Part of a small language model's weights.
Architecture: RMSNorm before each block, rotary positions, no biases in attention or MLP, untied embeddings, normalized queries and keys, capped logits.
Training: a variant of SOAP for these matrices, 293M tokens, 2237 steps.
Each number is 500 + 25 x the weight over its row's rms, rounded and kept within 0 to 999. Layers, rows and columns count from 0. Numbers have three digits each. The size before them is the row's rms in percent of the matrix's.

# layer 3 attention value, 320x320, rms 0.0559, rows 20-127, columns 192-223
133:505525501503506541522502498494471514449526493495512505498490481518439484498503509459550559505547
125:503489502506512534526488534504477466513445534451511503496519477532556488501547493477492476477509
136:548466476505515478502548498483481507513481525500490504476494471484501489557466510500515489509499
137:521527469526508522509513446511507491472485537502472530520497476494480512469520479486514475523521
133:501512524421477491499448487551523466521506512531474516481483518582526505499521488489457452485511
149:480474509505504504483524445495528511536511539489497493494530527553447496474501499536516483519479
129:507494502487518498507519508480514466480473460474479531475482486482524512482488494472493520468498
137:541460507487520507492455500512514515495547468463445477433514501499500466470506498512493478460571
148:513464499486445517522507506492503513453472502480530509506510508472499459485537540474493483525495
140:478499484474505502502475519507443493517469503521516472490483525503430453497484493472473498519452
142:504482481500500496496529450487527493512503474488543484446537467502539464530530500506524519474517
133:440513505524541529501499503531487498498479499515477509503519535471497505531492469524507525509503
130:536498497478508552514534515508506484526475475491511478498519540499505521477483478497514516491492
124:517533482491485520490515481546497493490494467513483530503498521506497506468489492487468485468511
130:499428483503472502519503446532504485499506468476524511524489545492556552513481524496524509484494
140:501520515505483527512492472468497507496493495522481546483500553464525513508474526501480526466494
138:509539525489515525534467508464526501436479509489511503444492487488473512549522476555477552474515
141:517485523469507529494521501506525452491475507516484522509518477459486488542479481508489508491512
145:495501523531446523504558531457490516534501505506508519487492525488490518462526478539506497519501
135:503499508498452494486516508521486465500456461465512475474539493541542521569473498505484465460484
138:506449501493487519516519516512453528518511527533488509486517516525513522493546472511511480522498
143:513524507554527483488503499489512509514548500464500504505512526477496492511478507522484484541506
134:429478459467493518498482484476534486569514497474514513496523499434494514467508498482510472513508
135:482488485535480453548469499484537513507427517530510482516486508502521493516504537500525510538557
138:465496484486482486496522482505482503525556509487480521546504540492470533482478531454532529517486
132:505498492507519530500449494497454495491514530501487535523512468544501504514497488509521494519518
128:463475543486542524480491466478542495523430503495533519514489522543500521465525494491560450516516
142:471508521498519486513507512449531469509486501502458501484536487528504522488489494482508500466500
134:488508461514517509527484466469573472497539531464460528546491510478475504484460476487460517480541
145:496487515511495527491505489520515459477515510516514484436500507501499502498495488540479512497521
130:488476546532516492513492483513535459521527508566513509514524493504496485480461485514478503536512
131:499509448484545505529505518529533496522530496481494445473537491515486523564497478505524509514482
131:529551493478537541466504536473494492493492550562454501475501481476501500572492553524502537509485
131:505531498516461490540511557510556475522549488481497463523502506520473521486477523525517481501506
134:446499488504457474556492512515466513448495543457482462508481507505557508501525515515445468497549
137:498522516490478538508470479499539500431478524503521429505492479528497528512472495514528508503505
129:525468491518477497496513491538469484488461471519488505455532470494499468500456536487541513504489
134:514507527517505465491535475476502519594481505499486506491484503471521515457537515504506503515507
132:494469515500514476517501502509525500549482486516470524535542454501486502538505480525508459507449
126:525552507525519493506528493486487487495546511480511511500502521550491487517511512509511519480514
119:498477501491457488498507518516513514484469521535465456506471463506515527556493505533498492502445
136:501484484481480512522538457517531530492478448383462519493518491506482536469481508547411552558479
139:482502520537474482522489503521470464491532515522548527455465479523480495532485443534448501494534
145:479520524472494521519535508481506482486520530492525523529471504505467492479478507492490519536479
090:544453550476512516500514501502468525477485507514483491524479497477481512504518506509502507489533
095:508515526510508471474459517514435474499502507517437526485488495519460495498515491511509503487493
101:504509494506500529496455530521472515500497489488489463508541532490508471529470505480524469497503
096:493499498537520497467485486489501503473471563482452538484523519533485449484519507476521496448549
099:488510529464568512486490470480479497496495489474499483503497458474487533498487484514534489513468
098:495498501466512496486443450522500520524491488502500494488476520504478464495528505485557494551529
098:522520523476501502519523481536550496506479444523576516510503527525506512484515488516510506535514
104:513512453520513510506545486520498477453500542507494464507500515518508491508483471543515496439484
098:519511546457490509523481536537515529511522440486498504459509426484494495483535533507515495505542
089:502502518517466480498498527507519488492503487547481485495534536488510479564507477488532495556486
096:438506487464488515483492510490488468511485536514481494500508485532528455457564493483499484528479
086:463536482504549556497516501519491503519480483527526510505507487456518500473508511501475511496529
085:512499453490556499537530501512475520529504547499479464535515513523520492457490514503524533481526
102:533504475515524500501502519537501495530521498493507517534479459493469481524537485499481533483511
089:546485497471478495531461493531459508534495493537485546501488503486498497482497510497452538466538
095:502568492519502486513531499477512484496493531530478515504510483514522545516448469502529495546463
092:511501529497510492482518492506508538519526478493496527480466449506462496512508510478516474489488
094:516503539469502477502535501477513473493520500458523514492463505517475499505460505476505465511532
102:436502489555526486484470502534509480495460465489436513497493518504514457503478506515455510524491
089:443486488457474521492493507511469522501489494554502553493492484486471484489535502471502500542473
080:486529476544484482497445490512499464492477515515547474496455568540458484464511505507509492494531
098:489497482493485506527510504501503489495500485500472503550515515508470484491534476521518511489515
095:522489484470518532501494443507530483456537478536529506530474509493536478509470463517512462500454
100:508524518478496506504473488518468476482482476528502515518538522530495508532536492495499475444496
103:479514508507517508481459493489503482495500508508479512494516477488454501527509518510431525517529
085:458509462455480472497481515485488463542487517489518491450505465486473489532517527488489466475522
093:488508522515494488505471483507511507511533498490512521501476501520476516494495464487496503493498
092:496485467560505504512471483492483485496471526542534472522499529471496537493523553493481500475487
090:529467499485479522508546515531492506495432520472489517546527510488476534508457497536495512508522
089:532492536500514515527509521459515527502549470511522607508491474518483522548489465523520507514492
092:515498533505470527500504502469503504507515527518480484506460526465493477498515527504512514470499
105:517516546506529519504467476489478496476494499491523505488495490482551466524480491491539483526497
093:484485485562496507478503514495485460529489524509462475553513562492473486507448505502480505489546
086:502504561484520524547502499507472479490531486537489521497492540509493469495510461495523473497461
094:556571473494490507510484482516470519511500458521526522456479477469490497534497463471513465510470
100:491485528516500544485495470487505455512552469506472544519482480492482518503494489510549495520473
096:484512517442540491488490509511475456509505480478507444511461502487482471463530511494489493501430
090:484496502486423473472535556513512507485445483488511494513484519498464462480511488499503477495471
093:482486471465488547473538578527533525495491520496533524484482505507508453487497502495496524543519
100:496484474519512512493500509532494476530532544487448483514462526457505505493456489502498530486465
097:479490530532520476493478489460563459446460539478498501494507475492491506533480454466487519519513
094:504460473475547441494462507513485540498515493515493564542493513526484495468492544506485509467520
094:474492492501515511506488488560555448488456527491478448498446519521506503561505510489478505492497
086:432488519521483501531559490458538475489488506516511496506532511516510510526510470502499501502477
093:510527549494488482504513514524492499540480477517493486503514537513477485494505502480513569514495
087:485490489544513474470466464545497499460488515523513524499461463481508531575489484489503464504493
094:482484505488508505510524467476487464474493494518491480511496513508496448501475442536486537525528
095:505517534534531490521480432456501480469478522513518514486473491522506562462437492533494503532502
089:551489498502486490484488487499477515513512521520457514489531451505468521481494512505491501479547
101:486529506517503552500475516497460506536482502489526487501471549539503500485504554531462493503525
096:522532495527507499466503466520509473528497475477532496496518512454521528489494514502509495491526
093:476515494506501492501491513544521459519522502552568538507458486495507496485492522550444515518484
097:462496524472489462469490545440529485497532529534495465510532507518506492492478471487531467510486
096:507511439510504499459508536498506526546531461501503538449475486541561501512522525501500498508472
087:517480552501522516459497498478526465474481479517549472466490508494502474503465504494459476492529
088:531462523505485462471481493510535496518487520506509472516508454497492503504476506497480547495533
092:485526526527500486428527455511494476495457504536537469473480494485499482510506473488497499477525
087:472515501462503480503523532514471500506487525486465538511502519497453491529485516497510489516523
095:487464490523471481514484485500520517533487549509497504514487539487547477534467499548491512463470
091:543506467479484507549530452449516514497534461517537493511471506523530533477499492513471485518529
093:507458481490459499492476484514498480526489517532442505482436482481505516497515470543490509502477
088:469493497483449488501459492493476508496457522445523493453486488496505492508474562501464538533489
088:502486548469517506497493539427500494525478525509491514481522490532526486473508516490449525487514
093:507508494476472489533508521509492518522532496498551489485472478518494446477485479447491512536506
# layer 3 attention output (transposed), 320x320, rms 0.113, rows 20-127, columns 192-223
136:478485536498494488522509517500498484505486509444533487455546499533514526506490499542486463530449
140:530462515478555482498477466520524515518510495532486517437477509464446511498436471520468495533496
136:507481476528507521486464557477505489511516472493489488510492491483488444470525530514492528546538
134:514503480502509497480485488519493484493500522485506486508517503510503478555489486485472501503529
135:512439504521494512532479521494484522503479467496499504499471487458485470517520485504501484510513
140:534510488465541509489476502513474548454497473583501478487546500506507492501508535500493552497528
145:519508530523499506486472490500523536509504497505507509529495483503502441492490439508515446469488
138:503516505459487498529518472539497479495519541531487503512481497523459502485564515486476475494465
140:475505494486537512526495481527485504529495527504479487501488473500486511548511472455530494501474
140:555490500487457480511492532510494515513500459454498495529502517502516496491490530459521478501513
136:511508501532509486526509519493513527482509500483482475512496497523532456466498480478478439512500
131:556483486516471487508450518474498512499488491570509503491501472506524512502506488482483473493527
140:460530457472528520495456521519517559529485465445486479467498494507506473480537532490487501477467
136:487501480527499494487478504466500470526516501489478494496458518539500502497515523526537473484521
137:475542517547540490491459475467513488501489463504487505482503498480472485538520525458488541527538
138:523460508523533531561520478528504495533506452535520498495483535513471465496501530532510506514493
138:535483510499488523486501478527479525485530519527519505551440450504528478545522518503496490465445
140:515497467552517512499505486488474459500499509496497499533511530508510501509500524465512477470495
140:495461487474474531456518507524501484512483530511526493518486523538501494553516503485502496490518
136:509500529525484518465495482507471468530480559513516502447486518465514460503528491493517509448522
137:510543490517504540490557505505501491513499471470473506496508488470458514517487532531534540456550
135:489516506530510492487507507512492530485489507525492510495513532512500457461539478513528493462495
138:501491465493481477434512500520484490492491491500511508535529514554488555489484491506493501499498
136:541499503496556507505518504485455502505493489538456510507491520489514532519508465481444464510479
137:506526472518515507508475506451481518503479493503494495450480508516508525525480513496508493518555
137:483479499455564486531496528513555498535531508483507499537505495508502475475534469485493497483490
142:484483493490503520528492483513513452482496503481507519502494508526493503509482534499522498474507
138:535433508553536518486446479496494530479485530489535489494470481484496502455473514554544480523509
137:497475505544526503523530526479478463510478487542464471509528468493487530540519504520501459526485
142:485507524484477547508498519511503505481479432548488483509495523502447469507480495518511557522467
138:538530512559503507474486484438494459523479535480499514544511513478477502525494529443472488500502
144:495514496479522551502553512498496497481494507490507506478535484491470487484500520530521514522541
138:517527529472520481519470514561496491507502463481552523499483531497518512502482482541521479506489
136:468495485525486499538515469501480503517521506501506479533519498520497483502512508506505507497516
140:495494529517513488509500542527531468523507526475536507515514509496505510513492489460487511461466
139:517481526455488510548508483511502486489532472519538506483504495475514495509513522527462488506523
146:514459509481524495514516516493474529458525528496504478507454503468522485498523473493499509483550
141:474512447509502545497504484531483499457505495487477495519456486490478487514460485511497471514511
141:551487484464477503479493477481518510492522515522538491530492526497548484489523496466518506493504
147:501500505493443501531475510495449518530504456550501500483505480499465513521484479501531496489484
145:551503484497488517501488468470485528488504504530520492477462514482510506469547492482479488531544
139:501455509510507486418507524526513534500498538504496475492484489499514493501510500516495484485475
140:507459491430487547518481520476489469482504461464522493504549492512500514476544532486509450517465
138:522500477572504483497465486464478458531512461494536503496530538509527497486528455476492462497511
091:429483521494525524509536482474509490547482500516495460489507491481476518517551511496481484505492
096:491499551488483522500508495459466466466521476429475516474483546509487491512512534427534515497487
088:467501500516451496512528508471514530513502555537517499514493541502457512500516515493521559481487
088:503461484549502500493492524528483516489508475525507513501492555543477510518489461468480486528524
091:469533524543515493519508512463517437510474511472522511502483535507508458570495496509520492514480
087:501491450508482493468505494485481490499495475513484509504497476526499497537478533467526530522468
089:500502510496490499519514505505478523535468511499488501442490508486447491527509491513544514527435
088:467528522487495482508470549515500502534504492533524508491544484529491534531514544502522483521553
090:500497467459527498439488509496517487523491515446506457463443500553454491542478498550507532516457
099:453509498529560504531508477455502500509494536497479519436489496485495503462521503503464510480526
090:510497487535508499510470489510442501496504512485517504502473481494506508518491465454474508522510
090:503434505540516503505471501460500488478520500523487534485507501500537501519511526476525504532521
090:474540540513520507481495525498475501476486457494540502456504464501510454520486520479494498500509
094:533485483467529539528525535469511481436502503490456496430529470447512515497521510511552467511508
091:422507473520489500459546489492491538456488498501505525455487520513547522538522485509526469508468
086:484480486498549523514464551493498504518478541504532494484494518471467498495435451498484503496512
087:544492515510491497482501511485527517533505527485499509503547508481521547510529500493516523525527
090:482535457459484507487508502497512554480461533542477496473486482461481492508483461493513549534446
088:476457486480486464527497538502508506540472485564509514500484484500511486513530482487476504461487
084:502512477523500531485546487547460517508503508540507515512540497499494549499529533529444492505509
097:568511499491523471531522522502527498519473547499512445530530514507503540546502500494470526506485
093:497534460495473498484533505510507509516473482513502463488512540522498522499495500545496471520439
092:538516476513476510486523501508525492488472518479496467469504475465465501501499505501484534497503
088:538521489475514463490518496467493458508495523458485513489485512523532516477486488492461519505455
090:466514490525511499489548466497486507521512492532523474456485499475492514475512478462493469505495
088:488489517473472487492482522505531526492505528474543497558487529493504526497473528475498491491510
088:557558494517506477476501468481513535493492532485481477498554501500473545525505498526477452529510
091:522518513445473502527461510515489512492522468503536506477505503522514485524511500470523477478487
087:504518505510492520485491514491502444465484475485551529496461511501502514478521478496529495475464
093:499444493501494496512561466501510522457491553504500469481491488492497496513482511474559454491502
083:509473490559549525509486492499541485539487504476493488540541492476504509478496505475528497460459
094:492507473497494514465494538477495482476506478497487454538475465496454475523510505488440522483467
085:535437507457505489537502509483506507471500481514539447529503498461526548499527486538515498489492
088:553491475517493511498481478485524466524458483449498503507447493548480484512482506501516484448479
090:503527511505502440517504474528510464535463535485491521488483499495476524480559517479494547518519
092:505501447479488502514472520521504493476501484524494511483519488515441518474488476540462506487534
088:509526473520511495562430535489478508486501523489499497471521457531518481503500492445478487515506
085:497496467523473505500471461492518500492513495489508463545500449501477541516466504522475519523489
084:519475505568498514505500428485488509501525497494479523493474495535474528516519501500512436499480
090:476443473476494490519470471509475489468501493513582487500493485502466497504518433481480461528498
089:480516532529494533508518537487516483520490531509537484525489489544509532463500509501494470499517
087:515456485500488531528516455484514508469474539524484481459506489504546471506410489527519504485513
092:552488505452537544483497458510468543505503492460517488476511480478530517492487498498528507484493
084:529513524505524517477483485538495452507466543503519486524526482521516530494462514520470469503463
085:493494471457500516500504509516543521475464532455477464465498469494495495498500463488532501486487
091:536515528501449503508492510482496431493473495508500484502533486488517460495521510482435519515534
092:519544551518514502510496541506507476486474502505483527505520480491501556475537512504499491507500
091:497521510529491536508442495475501513476453473493477456499473461497455515532520477480540493492510
088:445520539501500526494503492465549485493491493480517483484517531487485497484548497530473461495490
096:509532509498497515512474485477476542466473527497506531484496471489528439489550472480567524491502
086:504451546511515502474504502522511491499553498521506513469490464534539500494508495482489532556488
087:493498491479501476466490553502482495535519557512464524482467524509462498478563505490532493462532
087:490504488525493551498516462521475503493523507479474456515473484537471444485475532548503520508449
089:522515521468522512456508487498506499466483507472490497491493543525475495557462524490526532526512
084:494461507535493543523489469530528510528504554536515470549474506480490500524501483527517490483499
089:506503531522487504550539526520514490519511497497495490547497495521498497482516537518498466516447
099:520516494512521540510487537459525512499511512528447531522495502514498539486491440482500525497485
086:526493502494509552527501491534506507501503516502523486472503493516538485497491469481466506529512
091:444502490502515504492479545482530496517461484533512488509517521492480503488509451477496513530468
092:498501531479509512513461504547511498484476553537476536460507478540492485484487519556497520480461
092:460492531521487499488552517522499458491502468535482538512548467485505545512484491502527509545541
092:512516500549495546518492517493518524510522488518505510517530501523506466530502442484472548514483
084:543497484533528488484465484508486540520497479493499463525516513522496539506509506492539463499524
085:433515551552554477510486530483483527528483510503469505494521473463492460516534471544515518491495
# layer 3 attention query, 320x320, rms 0.0432, rows 64-161, columns 192-223
069:488480509474483501495475510490503507466479525506468542477511540499525540516541489524485502517481
061:485505477528525500517507479522521470483531534491525539507446464505504483472523482547474481528509
063:492511490501518467520504511488496540537491488474503488473487478468517497466519482458466501484482
065:496445481446469534456499502517485499481501461524479489508514523484526515531466525515485474498549
065:518509462516455511472513495481467492501529461518499502509514485491553480533459513483482457502541
073:469481460466519515485454527521503475489479529513478527479536543492505505530489516509474494516528
072:544471554486499485497465476509490498515531519494532503478497490515468486468540510513542542479494
071:499497513525498510527516491481471517513491554489553478517468501504488499471487504472484459483498
068:476539475488518486459490499474524509552517501575508515497478493514502497496521469485466482558512
082:530487495522481486515503492492497485486498526482571494507466520515500496483483448502548443488495
084:496543491488518524427496534496530517527515483530423500550533496494506505536483500504456522529521
088:523523517521515501529496474459497461470506507496540468524494496506508544489518503505529493501479
089:492480531457496500443508512511541527566477482543489516502480449522473512500498474510450502481499
077:478484426512510530519528495527533477438485485491502521473507507508527517530513512484517465509534
078:473470469508479503518513521484506517456501470536482500459528486457522477512469510506509467476479
089:492527449533494494504522500536492460471474541439466482478494524505475536538507528511490482510500
110:514494492477457498488500508521493527490477503528478493495496489495498482532454501467451481540488
081:532515528474543517467470540536512518538516495509487507484482475538478522483521494468477496483483
097:541514496509497517520517417495484487530503511552459485495482552539495476542484538471540511511467
109:491486552472514457541533471470490517476506492492512500447448504491495505518492491521525462493535
106:471522494509485458495551514503521493491472488528522519492462522496511513534506509518467500492508
110:527484547466510484534515469523479545488518513533482512501499486517487489441522498502481507486502
110:532479522483511506527495479515500477499496491547488469490504461498500480509495460492516491516530
106:469458533521532506498525519465485520521538526496506499478508510460499502511508468455551501464516
124:513470533515505501484545507485457515549512528490510507465491527475505513474499532520477483498523
114:474492499442507489462537474483491537502478532530507455471514493496457492497472512492457495483495
118:520482503515487508505487528512470501486495543521490500506527488512466486483482516501498501487505
115:485484459496490537488498511493541502467463489485533484467570494487496462524512498479493460482522
104:458472501510461492499530513471517494484490519504498510478519507497470541536489492507521491517528
105:506540505548499497469462515497517526504495511487485521480498508548510520462503510478464511509477
111:537482532486490499517499464539462521478501434495514499515474492501509513528495491482512463481532
123:520487503516478503475503483538492520491504524488511497479540497503487481519520500475482505498520
067:472538527516525456493505555492521498512514521469529483495483505499549512492500467445511525476499
062:473514513499519504469524487511482478483493467489524509504508443537525517496541523500461513497533
062:491467544516478528523525476520482481508507534514527497484464478485475457496506482471499521463509
071:507521474500502481495501522476524511512458514488444459457506551479515527516508458500490553513496
060:486460513466520481489489494485515494518493474496466492503525510477516508485510484521527546533495
070:532481543509507456533518525469493531491508493505514463470500496495527476495483495513500461495468
076:519485480551489482563536484496486514483475495458553480496462520505518508522508495476495489494485
068:521460442467461518501458495511483492488501483533478490562542476494481513522491532480480496544572
080:481482483459518508468465508508537499529479461535444491520520480530491480521493493508486519490542
088:473496496474495519466504498530518498517487476503432493515517501507503506534479472489469493503528
080:508485583468519450502492500493497482546514496535536488484469493518492522461534492505545546503490
078:490519443528500501516543493506492500461470499459466491484461535500504499528488483491478458518473
080:516510513498519514529453498474521456492470500527538494530512499501505525476484508492542550468506
092:472498483497475495519475545506502503510509509499479508484523518483496489529459501534441427537520
077:559517561503489516450494512454501494494514503481520446540509484494496468530464485503532527537472
090:493487515450468554484480531465493527523488506492452485476508497472481491539452468508515486537479
078:562482522464496510483474493469491505511499497489500455489551501528455489500476460510488549506471
094:491490483501497521498500456546522466471456512465531523471548489504516543508512540461517476498517
102:472528464525487449503500525531514495491507548520512544539476488497531529532488502486496496482502
090:501486511509463498516526487500489506484476520512505508515507507459518512512506509513492484470509
104:519470507562502494491493514523496503491526474512500501490484505507479533492517496503491474515545
107:488478464471503502517476490459499495507480503492499500548500472523527508481500555492466525494549
101:478492543467518486524546489482512519491480477501497476466534486473501491527484507477530484517536
112:461503554502501494530493491499544487538524487524483549509500476502525494471496521507514492474480
106:473504485503524476504500544477498498487488468536511501514454516510512520496521434458462493528514
115:484553486467469524475516519497514486507513437478537481451501521504555511523496478526501493497480
117:495501554478500484538523509513508472509450449536506533496486498479474497491495494502484531502517
112:487547497527472491486496502513493532474480509484464472526484530485483433531507525462510484499509
113:482480491538543506500458491491472503491485469473507547479521493493484498477491495488478454497491
117:464494514536489503474518534488492517510493532508488497494513486467494503510503544466519480463518
117:502507485535507511478482597421465480508496496514501496481493511522517497490511496501517470528454
114:515519475480524464505475528483492521530504572530468532522489474516508515457460453515505587461476
102:491458553527503473487501506483539492500492513506512474483492502536535479523498477522494506469483
097:486515505490511519530513536515511535533503527480498519519482481521504531495559467481499475518482
105:533484527485488484473507505484533475536463500459506468477480511512452509517469467515465480515479
107:455532493459480524506506483509469524500522471465492476542496491487537481448504473477528506568511
101:515466501536498484477518484476503490520497501478505531464472478462450483529490532519480483549528
107:539470489514500477462536496493484503483473488549495500468519475530479529526457499538496521536489
118:483518491496472487481485473532519511506491518494456472491465497457476505493473474495512499493490
100:493520493492533539520489477494471528478507501507505467517519469501458496505501509491533486479524
109:487538500472504461510487449499491491483541511501502495514536522524509477502502447466512470544498
107:495508484512555524524469445503465520490528493495463468539522444466490520498528495478493519456450
103:487499504519508468515473502513524506514516473505537518473519499532467497497488491480525503524513
102:506517501436510470462491492500519472529573521495474505502492503489500509489500481509523523531501
104:483559474523563473497488496501496481487461435502498523499532489521482485517513440486478521525458
096:484471496505474525493553524523509499509484501519466559506516529485499539522497506512490526529508
090:482527492558515535518463497495483488493461512489491512503526504526502493542480479463506474489491
104:508504494447523489482506432472470463485508456476519444503482517493477471479533451479511527502472
089:503504528542547513519484487479530491486495526513531473503498486553458504514451463448519534565464
111:525477525529465495476503517504525519502456549498473502539525526516518487529485511523495497502540
121:467512520501509511506516493538461521508507501512486532505518549430460521542510522532489494463478
100:483477516496518494498476495492513457501519498505534529500524521518468493486489452496506511523476
116:491495545518486498486539466474508523505492487514506458548494461511525521512457488478506495499520
096:480524495504532486530499516469493486503515472498515519493430488517455503534482425464485513490491
105:518500526490484509516479497493487522526472544504501527534501514495516501497517494452521543517490
109:493491496535504513475482471507503541534528524454468498488535484484506469512523507496515509435520
111:555487478501468497528511523446481472484483497498501482467495492523497512469483463488516528504491
108:471497525473466525528536465527535496486507481517518473509499531514521503507526488505481527498511
100:515503486478460501521497492528533490517482552506508513482506514465529458457518523475531479495566
109:515501509501507476515529517505484482519523517483526527526503543521461507529496545481528484475492
112:492486499501523504515481488501499499512505519454535464454490426496492454500469483511493519469510
116:457504511510521504520473514452518473468448494516484498512478484515494522525469493495518535484505
117:498526493549492515448486553460528470483473497513535517499486479517498532527452505519461517509517
108:502486514505518487544508488458491501556518526513465513521480559465515496516495502538537526498481
095:574503489470440487463491465505497523547495516506477501506489506457506499476437496478541521527501
099:459444553475530486511473545499514502506494502498516520466469490540483503527547494487469478440505
# layer 3 attention key, 320x320, rms 0.0459, rows 64-160, columns 192-223
062:473477518509469530522495511542458556491488503467510469487483494530527497490467534501458540554511
059:522502463498499579528498498509508486465482517472516483490514498478484494514477485476476483545473
053:487496515490464482480493506506461512527469522529495521522545524480454486487492516475482499489501
059:456520483486464510489466517510488505491472522487524482517497550518528486476496469500469522457456
064:427492528494528517468535483534454502494552531519470490497506497500467498489511479451553495504507
064:525501479490481509504492496549509562483493524551503481491519517485470510492513511466507441512499
069:481494493495490537494494483511517483495551499465458478486535509485498489522512510536483508504505
069:470507477486474495500485507460479476437506469526478526550495479489514478515490512511531518533464
072:542471472524480496514498497577530508473479499483539499494481536513488517517483525499461488462493
070:472515517498500520489474501505442528499500517503493500566491434484530489521492487489541500530470
071:510505490519488498543521488512513497482483519483546518465511538488457502515494526520463454506523
075:507456555444517528490473477494448545511453475496501474536503482522507477482486480488530529507485
077:545507467506513485515527501501566520448521488521499487498516529464521496488501505472472459482536
071:500509499485473497468502481509487545511456482535501551513477532496507506471543479454524480499494
080:496499474497481497495495539484494509497482504495525503467481514511468510486474485492467468502506
082:519513477509531490493498519517480512510472519520526501473474492525474498501520525527518517473527
093:462483445517465479485538485568500463495458522509483534512549542499482510513519510522473482516537
110:484486473493512495502512566419515490503502481499471490466492465515520490455506504486493553514480
101:540499540497492515508520465485491505512545477465510472440500507507477481511514521443530513544475
119:503464490468477504490520492511479483508531509470501495472469524505486478510480499523520464516541
118:488485493548506468492546487537526497484476540492536485506481494479503506509447511523487474462509
111:522505540470501508492538458516477501521495474500523456523485505515522481453496486478501487510479
109:484481535517496482528498459498533474524514525500521488522525493515487499500465450499467503508512
117:479460497496498478491521519477491555480511481495496521479481527478508481479526455527514499492485
134:510517509489511519502536469477461494488527512490480509450493505469462467486496494535527485487490
119:494470478461518505501536467497488472453506478524482508461536470492486500482478532492442469509518
126:489511492531537479479461530522487506502477490482469515523496514519460473452479495504497519507488
105:477486496502484526484486477486536511497499494487489497461506528486506496482495479472518506498482
112:501507518485554498498498474511473468482508522495511479489504513485469495530494491484487510523475
113:490538498503491508495519525480538507488528526514511507460486496505498482454492495453464515522498
122:489498514540480485475523469523469505503538413519485499527469535514516488523505474487503453477565
128:504521523534453531481517473490449503483510486503530507501453531496497503521508506432515516531512
067:509558521493484489503453505503445528491444515504547498490471526523480516503465515484506497488519
060:527494489524498503518478481442495556502483479508495508482470500478467457509512443510478478509491
062:555503528520517510515472530451522474499556462484494511499535480538536506506479529554506470500497
071:512504511531461478470505501502500534530478513499572508500476516487554529474486490460500493477501
067:489452498488433481521459523513470503492454519458560468506503518506492468472444503472464486470512
061:538500490505499523479500481482505461548571479510481544516515508519499471513485541484479491505504
067:473487511465507462531466493462520504493472484515492506580505493517512482499490475490512535499525
071:435547487447493490479533506504515501491516497490513503542496487506518481502503524498527485477453
075:536497482502519479488545522547553499510517508483510520458482534466528514505509498507453460494498
072:518538487533496467512529523523524496493482509479525522492495538495463488492495513518499453482541
070:509451526510522527511523532480503498507500504516478455534527472472515487510500487488526554543503
069:488491523526516479480454504508448535462471481508546496534493508501508515490510527472529524462494
073:481486531490485463472520523454494466529554482482502467548473465511518488489497479502498490452481
079:484549502507473502497507492539504489480530517462528521508539570491464494506510501492444477474483
086:504528542500442505529508510499473472485554483498522501501517518473502469498521494506518450505497
076:537529467523466509503531505480539485496512509497493525491503492480471517527520542491432434516504
093:517518518476542492466525491486486466533519499488507505498501466493495501539494541497530523490468
091:493448513506525497474503446562516491502496489469470462478470485494529479519525476496485472483547
112:500515471515505511444502483538512497497459543507512501491452488512504502471498504488526506499492
099:447495553484491507478532454517471472479476491496505499513454495488524481521524504524513463515511
111:443501511525517541495490514515495510505496533517525513485482486529504508521513511532487521556544
119:503506497443504465508505496489506490519488502483484478540522506468497507497547531491469528478478
107:472508532465545471532519502457526507482531472516509484512510501457500473488518497531517513505527
123:515494519490486503498524512534539499523493510525499489481492490535527462465541481499521489472465
114:477467497518520499482510582504520524488514514506511464496482520488492496473509462467452459526489
121:524522503467458515470534521500528472489521487518512498482490474505477496493467503528511502516508
128:484499517532501496519495516505522530556483490525498493514486490529505500495512501495500538487507
122:516505451532500505536512504517514538504517526468482500499470520461492491486460500497498513497490
120:486461466555517474457462499536480511454486476462497502506506524501516505506483490506479482481496
128:494484538530492491488540507494514531486505510491510514498506514500505493460553499521495514494498
125:478532509517497481504504529497484494487505442472526472482484510501469500514536482491479449551486
124:511502468486508502491485517480517519563471497510501513529448462514503492483501490446453527484514
114:515519482507513517509534480504483455473529525468469483493505529538483503500468478458467467526463
110:523443492518504475507486507486499504491508512499526451509477527520481533503492510512487530501514
112:484485500482516531532493504512484511507541468556520492528479512471511524463564473525529495477512
096:474503507523563476445465476506501477498499465465510494494513496543483526500492481475498526527471
105:467525544532492488526525535503541492513441505504540502465499527494490515503470517465498481499522
107:522462530525518504494511488454503488508455508546523474507488501489506513473458465512525538522489
102:515516498508478485504511540528509501491459495541509544472511491469508501532473562475510521474519
102:496510468513482478486472544464462494525492495447503473507517511522493503512504518509494532475500
112:513551480463516513493531475496484485496460493525471494466509480517490469504527446509477479513508
115:496508479508521533466499512493436527513519489510449477536471498510476486493516515500526460506481
110:502518476467477457519489482504513448495497524491515554490499496504482492500513500482527525507486
083:522509496507488454497537526519566529467488522486522523493504467521526529522521460532470486501490
109:492505493476533482449468493508462487483512483453496410498477478549483492537477480506487452501463
103:543531555488422487518486486500471484559541477507506500494475490503489502484491551538513528491494
098:474479496473535483517493463501454480495470513465495493480507491492511496495475519449516493516506
097:515502486515557499461549496496519500511473467520475458546463504482476535528526477485442476497493
112:498499524565521500555515468465514480470483435533536428477506528493491510509458513492497516527465
102:517533502524490476507466494472512466541505541468496490475533524470479492507454513497494518483468
106:481455501494540486480497517506477479494506519478509430470508484475474530524481488518452497473493
097:485521475466543460472515514549532544507543494515520499475458499514497493537531459490520496445490
110:486510517497490497513498490442510488515492445514495538526488506462525499447503485514516520525520
104:484494517500501554523498487491495499515500500489506489529497450468504490489496523505509514511580
109:501528580499520485506464496467453499498483483493495483554530503509475482536472507522511459494434
101:485496493474436543498497494522471532531465505449476530508529505554476482468481513508447522464485
096:462512518516531472491493522489482560507486487459513472523505550513480488501470481504500486463486
105:507499472524471488506534490511515527484542498532497475464491481441487483507544495505498466500540
091:512528444517509476529533523515493503531529506464496478478509501481481525539493501532563466482489
107:499504469505533527530528479523563511515499528511484451441524494521502539498512523514486514488502
105:514494495529482529485495484515480530484513496460498464492493508499525531503525514494518471456498
105:470545519520524498533483527504534536452496540481500518536492514502533482506495519504519478488533
084:478512528472493489510510534509550457446471503519487516477541500526507494500475526501516496530535
104:505515516515499521510544469472492509521478466491553468475524511480477494454522520509496542495473
102:464545527536505528495453463525503470528461523498468503468548503465497515516511508499488484508492